Part of a small language model's weights.
Architecture: LayerNorm before each block, rotary positions, biases, untied embeddings, attention and MLP in parallel.
Training: a variant of Adam for these matrices, 114M tokens, 9629 steps.
Each number is 500 + 40 x the weight over its row's rms, rounded and kept within 0 to 999. Layers, rows and columns count from 0. Numbers have three digits each. The size before them is the row's rms in percent of the matrix's.

# down: layer 9 MLP down (transposed), 512x128, rms 0.102, rows 481-505, columns 0-127
# up: layer 9 MLP up, 512x128, rms 0.112, rows 482-505, columns 0-127
down481 090:482535430486472471548454555504493523582524459467497486472530484492437513483485515529494475513495526460446564495517602493474549477436472528578511459581509480472523433506523529548548546489557460518442529443422569478529439493539524488458498445470437512539518486528451503512514443519502489523461473459466444555530472528490570422517502510533522530515430604551525516433510541512429509495546
up482 101:509473567467534517498563456550564511507503490489583554531569443425535484510545550485492461530498419522465525576570456458510462545495502437522505506513390478480485530481493415534433474518462494544488552493514550451442505503489457512494553507503518482529432559523514529510497495504489508496489549529523584481472462474436493538497491515496425490551390482537448513484468414536473470490551
down482 107:494459458480480549488512482553443479485501551518514439530480520508586538513484503500517561478416501556550482491460507549549498468473509570447495478488510536445499459520589511476577499539490514478454490492511436539483534504416528488552578492576484533476459424470496518492548526524500447550482500492475436483500519544507490498516493492515502505393529449463470511526513643531503454483384
up483 102:515540510517482444439441506499530478491499463442516500522429517529509525381521477490502467524494510478441471495419514572540516400518499425457545449491505480488531590487490491507563474495465502513449521473486518497551486547543492571503535503508585410475521514542508504537492543492425538562549434498535515511387572462496434477448523506539520509524489514502558570472479494500566519481499
down483 100:432520513489486517484550515540484510449491525435443434556471523528439427497543497450503460426495580525478534445506556421519498474497488552551467437490524510568506501420471577440535517511460484496548553467481500509469551455520493490526476468501490490472510536438495535525445506486521500498543531500501484575592553526498515450531477518450553555439582500577494467419487506530458517511583
up484 095:495481492557497561503527500478485483484466527534517579558503468462492448426490475492525484523452443434525466534550533555581467562511474512440511497574429416481604530454531484490463530547516459498516539527520494456508510534556481546548525520489465500468488528540540436506482468565496492482531494541550583449455439453496471478460571499465538489460433482491475505556463578434488547458441
down484 091:473514462474481524505483505450473561534503512450450445552555551517498546514457565460534463544517484538467491516546474485441463492546535567525564452497540511486532512539462541518493404525482524392520483439476474522550448477502484483510524503421539457534547508419467558464551543398540504471490518528463475526454580527500510535495484529457477499497608553504495422485500417505539484520525
up485 108:420448481561511495487526508517492493582548518377486513534531495469539535508473436490535512483543555468462551573439404496513566486535517478450455535440456462488516449563469474511507519490537482536513552474498470523516425525563474469528490500576517509492446539504534487453449517401520519403488489539512596518531459466505504445482456497564492510493469515450510508436500476500499520493438
down485 099:455458538444492480507488522517524516511533512517509450477529505432517476433435500511472502540554432449546530482450442481568413490512469535568447515455524472455487505556568534484535451480416480504524576506522508460515482535479479556481517599458479490463542569534471520471496448521501506536484529549470531492505529621513450529556545483510545517448404468573516448495458516438525512483494
up486 109:525483557516509449480556527513453458522521577478563550489503551571589475447522471444474494442521415455437467485482476495511526535509503408542431528442474478419475536568515427463497518484464522459472561528463474440504496503452379532507601502481539495556509515485502507504449574510460504525439486539520463489529498526550510507508474504541538494588455490482513528516517507478459502514524
down486 102:513479548534534520484523501597488498495467498444583524452513511478535485474559516479498502539534412443455489497515487570524536448548499442495552524525485496532507586508579565437484517507420494487472485489468473535502429574485489531500537489498489482573511485493494444470508539471527528468446516542530438574510500591525479461479453435574548452532436500499460473447517393487507466464457
up487 103:531500565445512411459483503598453531445525493485480503564483477561514429470574519417487514512494517420510526451479530454547502443547523502498478477574499509488527505477446449489570499549449498515482526498437476514534490541532496486602487475443502473555526492524550525512549528487455442548495434429536474496538430514509483438519446548465521432511481575503481488465547543477517497423501
down487 099:492531566511465609498519588452471449523511506542428512580439515516522533447472529529548487474474505496483360562494532517493454511482478490489531469508441448472515513543510496516451527514566493512500482498570492515489550536414480550461429525536527514489550496482494419498471478496557414561479481526505518476470543452421449535538533487546490566485514471510516470528470523451459546542460
up488 090:499526620527509555482553541425504491489520395535491503531553469577528494445488559468479523467458571456505556497496449499525562453527518513415457507544523506529535500543538462591488463461512468447493437490552513562444475545455460557450526462512503561438513440541525527484486508460502447518514458536532497546473455500501501464494433471513517524464485490457540530505466496445426503468560
down488 083:456487462441459523465499439506535479496546522534570499535498548462467476519464454485535458478416486585530570495555464464433490521523480470609504564461509551507484500453488449454555517477490518437499552500441524454562524504515490466523503522452532557508490484460463481474459497546453535509533527454491501360552470479536517471472557604463534567442477510520489456540511488527550508509500
up489 100:441500589550524451371490446513513439504451418461525464524495467525574463464522528484534482525560473506518504499536479535464448531496522457484552512521465546483502524585467385530539532469510487498404497505528437422546540493545516514490482494510575519547535502538478540466466555452536491478557510487536539491457497527477498479472493500478460487606504475489480477499582454474469475457492
down489 094:428499513509516493565532433543486521473518539534477580610512476453522504459487467489489511462538475473519496533473538494461454503484525544512448459483521395553486501505468520567505458563457480511573572468452471523430464536433465515525531544394459525520546465512509492504454453436457453550535522550496546523478578463493504463456546479544510604503519494485464477522459576501511506508473
up490 118:502517544496453519509442447507489511533539507506478494553484540592508465467558563504509407576455501535495502529481503518518422454507482460478474504478452539478563540500453493548532529530492523571470482512448524561491518528485464492552481525454486496533485407535539405507531566500512444526524505524507556473553456475494483470487498461520531405559456553449417557549579464466465480525413
down490 146:485433511461546489543479457504528508481538469525457481640505551512481478524547519542480461525493506515507505485537479493548477454482491481479488497519415553478473561502503517529523552500451487543541494443481519482493483518437442452503444542553476470538527431545452505451514549554532479570504575445530497436529518449499511566536514469406473468627428485504546563521462472527478463441483
up491 073:466489538515486479446515415504521475466530484441506545587475574514508485465491521462549504499500482500435495513476453527577543477539514454487444492475484514467554487548468496531510518469489519419439511540535395517454446501444540528479515482516521514564469527512532443517459548512488450430470517549582551453530450466466458428458505494549480410548470486457453527519580507469402464527500
down491 085:508464529533510528465478482492517490505538471440551509713489502530524504472488577504526503490503480515418507515488418534561512491600463469519470476475481467419559522530445486556508468487477522478489491544496470533468468529448545498545521525521517502574471557505533487528513506535504445480461489539580517446510459453499445480477470482516438447503439484499463539484552452468435507493510
up492 119:485499524593529527416464491503518431487466466466593513521504546509573501512519562554504515544495469510446517525539464485588489439496419421541506525479528459509514521460454392510494469538547433507435507515479549486498476521560474557502532503512507470507541482523504498491451471560508450461521486520516516491470514446478482442491414551527446441574453529542500509474499464558486564423550
down492 132:540466560474537551460412493493477518500457461552500469435544603515535469562440515494591555500465513561470515472559474485528494484602576483557447450439444547422476533493535469496492474502501547439475441535546435519472515534499535505550480510536493486468542466551456455480504481509490467547513418542547506441547496510543472527481471478537438474471482435532535494491528462485517533524522
up493 075:506477548542511507425492470539520451492521499497518545571475544585540477491501504459540459478541507524462489527494493519568548489552496452545455486414503465452552506547507466515413522471442510513433488541469482472475447538447526544515579526501485534540486492490564442428500534518484428504449471527535531448519442466431444429440456493543485469532503527472443591546557461493445517503437
down493 090:496440554543503505451478494513519459484545493492536519680480537576532508491493542495517498490503528509430485544488433506578516487589488494533477470444495414415563519521475483541469507506490536503460503534473517538488485550460507503553525539500510512566460528520553453456524528533485405523462472510552534442498447445490451491461455487517459480507444519463433561505554459466470511469492
up494 104:488498478584438527445497438481492450604513484485532512513499503618545500517527523520481513474540425518444468584525446458499477536550500543454503498505448470525558476529448432556509527486467505558512559502544468556486569484461435541474490537501504581531490487514522538523534521521448488496574536493547562450524456450477511473494485511490479422465498518462451516561567407501495538486527
down494 097:496504474554461490527454563540463514520505562487559498386609479511431528509495460560511443534539422503468534585499476573514491506540483549492481502484471518526522498506474513499547513528469520537517450462505495565497491500479521422474523481451406494574538460503494510467478492521545560452505537476527419469519480490473549431484613451498442456534427528542473481493498484465544525453495
up495 094:514538532487540451512552525512498404562486476490479493499487484508503550481528516561542529502549558421527490485468497563510476400434484481528501502497501437403468502552520509510496566521543500480440512490493480466518500535556512497559568463541607538429488512501514504459414497444479478553505446582520443481525543505455490483473437515544422430485426516470537500483575510464506504546501
down495 092:462473492392517468526415515515418545481516506432463501497482514460410517475506519438517500496491508528507519563530528514527448515501518496501533477457530543515545441523519437527511484481549503470580487518523485517526551425487498557492382487479418483611580450457489519497512532484522474465501536460498496496500484537533511516563560604505522474484446445540418487464516496476498478534562
up496 127:497471519558524492470504464525450478509540489449615520527500500565559504485563547544474545548535489532436521520461477528594530516608468464530471444499411518501493481480460528529445490510460460546435578502464441564510439513474480431464506513464536510560505520541518498491471598550543496500518483495477521464482511420535509510469488455503476434474464461514528488518454430491473425452516
down496 132:508571486556492487522507509513495498482487485470508590429553509528498480457562527478504502585547488437482535489429516457492516493507480481519501523555504451473431489507572533556432497507450509556470493493439365501550494460487510511523474545517452532490457488546495550542554517478504577491592549535496479498508509446516503571476536408472484394532476489423499477466459497499492487527577
up497 114:449474495554436486485532463528525488520465516486550511536490538504553546495513582482431498518543510469469472520602493477563531427511471467479489573483497535514464503446454513521525529496538498543497528543436565524462504501432453571529485538492452496536484429502549414499513488540508445455506560523559520489541413409573439454483443525517505457505483498483443558513547436479556494532448
down497 138:417495523508550507473502457505510536446510501469525465504489482484510527536488520501581543470476561545486458529572460523573480439499535406487435496487503539451491503594486503516467536498511587565481520492472493512456475527467473449514392565464498447478477489547483524454525535544460467533546469510530472421548542465546427562589524459437546477513455483518461560494525463530467562476495
up498 096:497528612450487437519466511589494544508514522431496606511463440529512527420550474496501464486508520447539476541471511533494579526515497475502557479519491499470506538482494389539517500510446530467456548505533455596471553479456518530534525462499521526502444466519442447455541514503527455536561521503486457515493402506555534467461490456514479522511501499405526546531560519464517500437485
down498 092:551479500479510520511485547507498451481495484475547465606532612490538498497466528493432491545462532519462524513503540470523417478471548523524454489394425505494456463486513494482485516568555483526513434512490524479495429574479535452526472511484479470528548465525545424566469490486453488500572516544488440503536538477429454564542464569518511500469573518556424469472487472472453542528546
up499 104:473432542480475518464573485470487457477475522478535481481410461603554527460522474512541505554488474493523525559572416553538499492518559450491466501484479450467457443545446379490543534550525514573519532487561513501519485537475445536541518486477559433531522495433501559507538586548490455479539464465465478501486486489561455458487500519493484463548526425523434539506509494459478524495485
down499 101:545572498459471536445511467518449492513593498538484518573535506458476541444496459494489596509474477444418505471454459472508516428531498492535489510436458496510480483509501540470481486534566485512535462479476519529436481478529542464445597513481469507469513553538623533491532560551525528455498529495489427586455394476527533447412474488530493495500518530512484515480542550459499522492511
up500 118:428480516586484492484535482524507465509496510450562494452546466457576445422513570487525540506545415446494498531510431549516532474530544488509471558446471507481527558474444518503497507479518547433462569538507503508533473551504469532510549477543523582536440470535600507495536509533476540477433544530574465514535448444525440461492493478589528499476541505469529453474572449475501501476469
down500 106:474489438551485510473516458571537533527462482481545507196528466442542475485536534513497483479500462458518473535527474527463490472504542484491499549480478518552497517490526530472485517499487510507481525489497497519498452557518456542487519455500548524535485493536547469518496506508507595499485487504517476565531480478503491501505475496531529485497546509479486433480547451485490508465494
up501 095:410473519493436463475561492521499495535489532484552521484541526553486464510515552530492478549487482497475463544545478519559514469458489489476547545506464410507520529473493459503413485464519509521456584599378502499490444552477543583525448451531516487501467486535510546407479536486578470525504464528469556506575525548565503521458425476537552529515501533536487546468484450489493533461465
down501 083:557530535539515485503469517506488500452521503480473472399484551487491542514530477489575496524547452469611511469466499443436569525483563493467492522500540528527405442574536526460508505455466514491532449451555460519573481483528465466481442474551447543430439471503462515479525488526485576541506491501595439569569495465497563500531508448474518460517441511474522431513440508496505480523522
up502 091:421494534498549484423465524526545486485487519489520491523524518509491504506502611524497488500539464463488492425506508517515503484574458387527510496496432565501529473546451484465504498553521571544474535560449479478516526488566470502466504513486536428479560455493502452416488540533485473403538504498473531439449539505515514528527477574604486501475518516463477508439415494407471479547535
down502 087:515466508478473542610431547494525494495527412500439457509431528465464465517526459471594528525491545534484547567479464515448545511509529571453461490496428447496496481529583520538474541498448540510528492468501455501470560555414457509504493461476493547497509491550496484535498481445450566560518542540545521450551467514504478508473558420474476475498560466494477476545471432546476557522438
up503 104:543455568507478450480499505471469486479592509476471489541487550575617439462561540439520484516574529411521498466525509503500474490489522449523436489472467512517520547608499470479559451511422500529485523514542465540523483477499484579516464521464479516438514524456476527454496448517490396496435509504502474519556480478480476515491486433486513471518450506465559507478525529580527561419519
down503 101:478436436477511519557545576513528447508476483473510545460496470516524489476490448454526475465510532523485497515545575558524499436533472515514464501380390490506540470432485532509543487479554489488500499437450501508505539519506521476506471541564583561539443544469537556460441465458493517516490535526450591448449537465505453445506564536497479558499580442530492544489435467524513485509527
up504 103:479487499530467535495520475508520507495522461473499507532606445522622542505564503553486463543605460463508486435495520477492514461508498393478492478544466478528497506523490513525478504562432442539525467475560561531530403562451474509514532485505449525522427510481523424529518564522535482505509576503560508480528512470441467512513532520549496447478432520490500476446531447475468501400500
down504 103:481470417454445520465547506485515556466503520518554461475503549473435498576452507419560524467477478602514400554518518501547444511443466536507544454431478506516517473422449493475536517503513504547491538558508493523454521498485507470487492549503489505483545573545476515474534518485522443511417427519491461477483448452556538514522509471392532583515465515559510526524471514534527551542467
up505 092:506493499497512444533542452484465471535519431493458517515461518455461475520462495534475470488560504475475558565475478449509463525568414497503514558456450493474486580550553415501492498476545478567476540542506505541471515494478542476508476482494635551580517513518530563454509539491511496449479511543491462481497467523498488389440482463556503459549537448450563461529472445470523552537426
down505 087:498461505555452520498479539524562527475482562537498485471492506504525517490562513466459524501488531525543460425571508488518511494396584531562484503550497490521507451549414511442507457546414502480575526436481496510499494470508493545478486512523435431482482475538493464566481549430540526459488441486548524528466511493522432585576515538456471522477522475433402575495540544500463481486537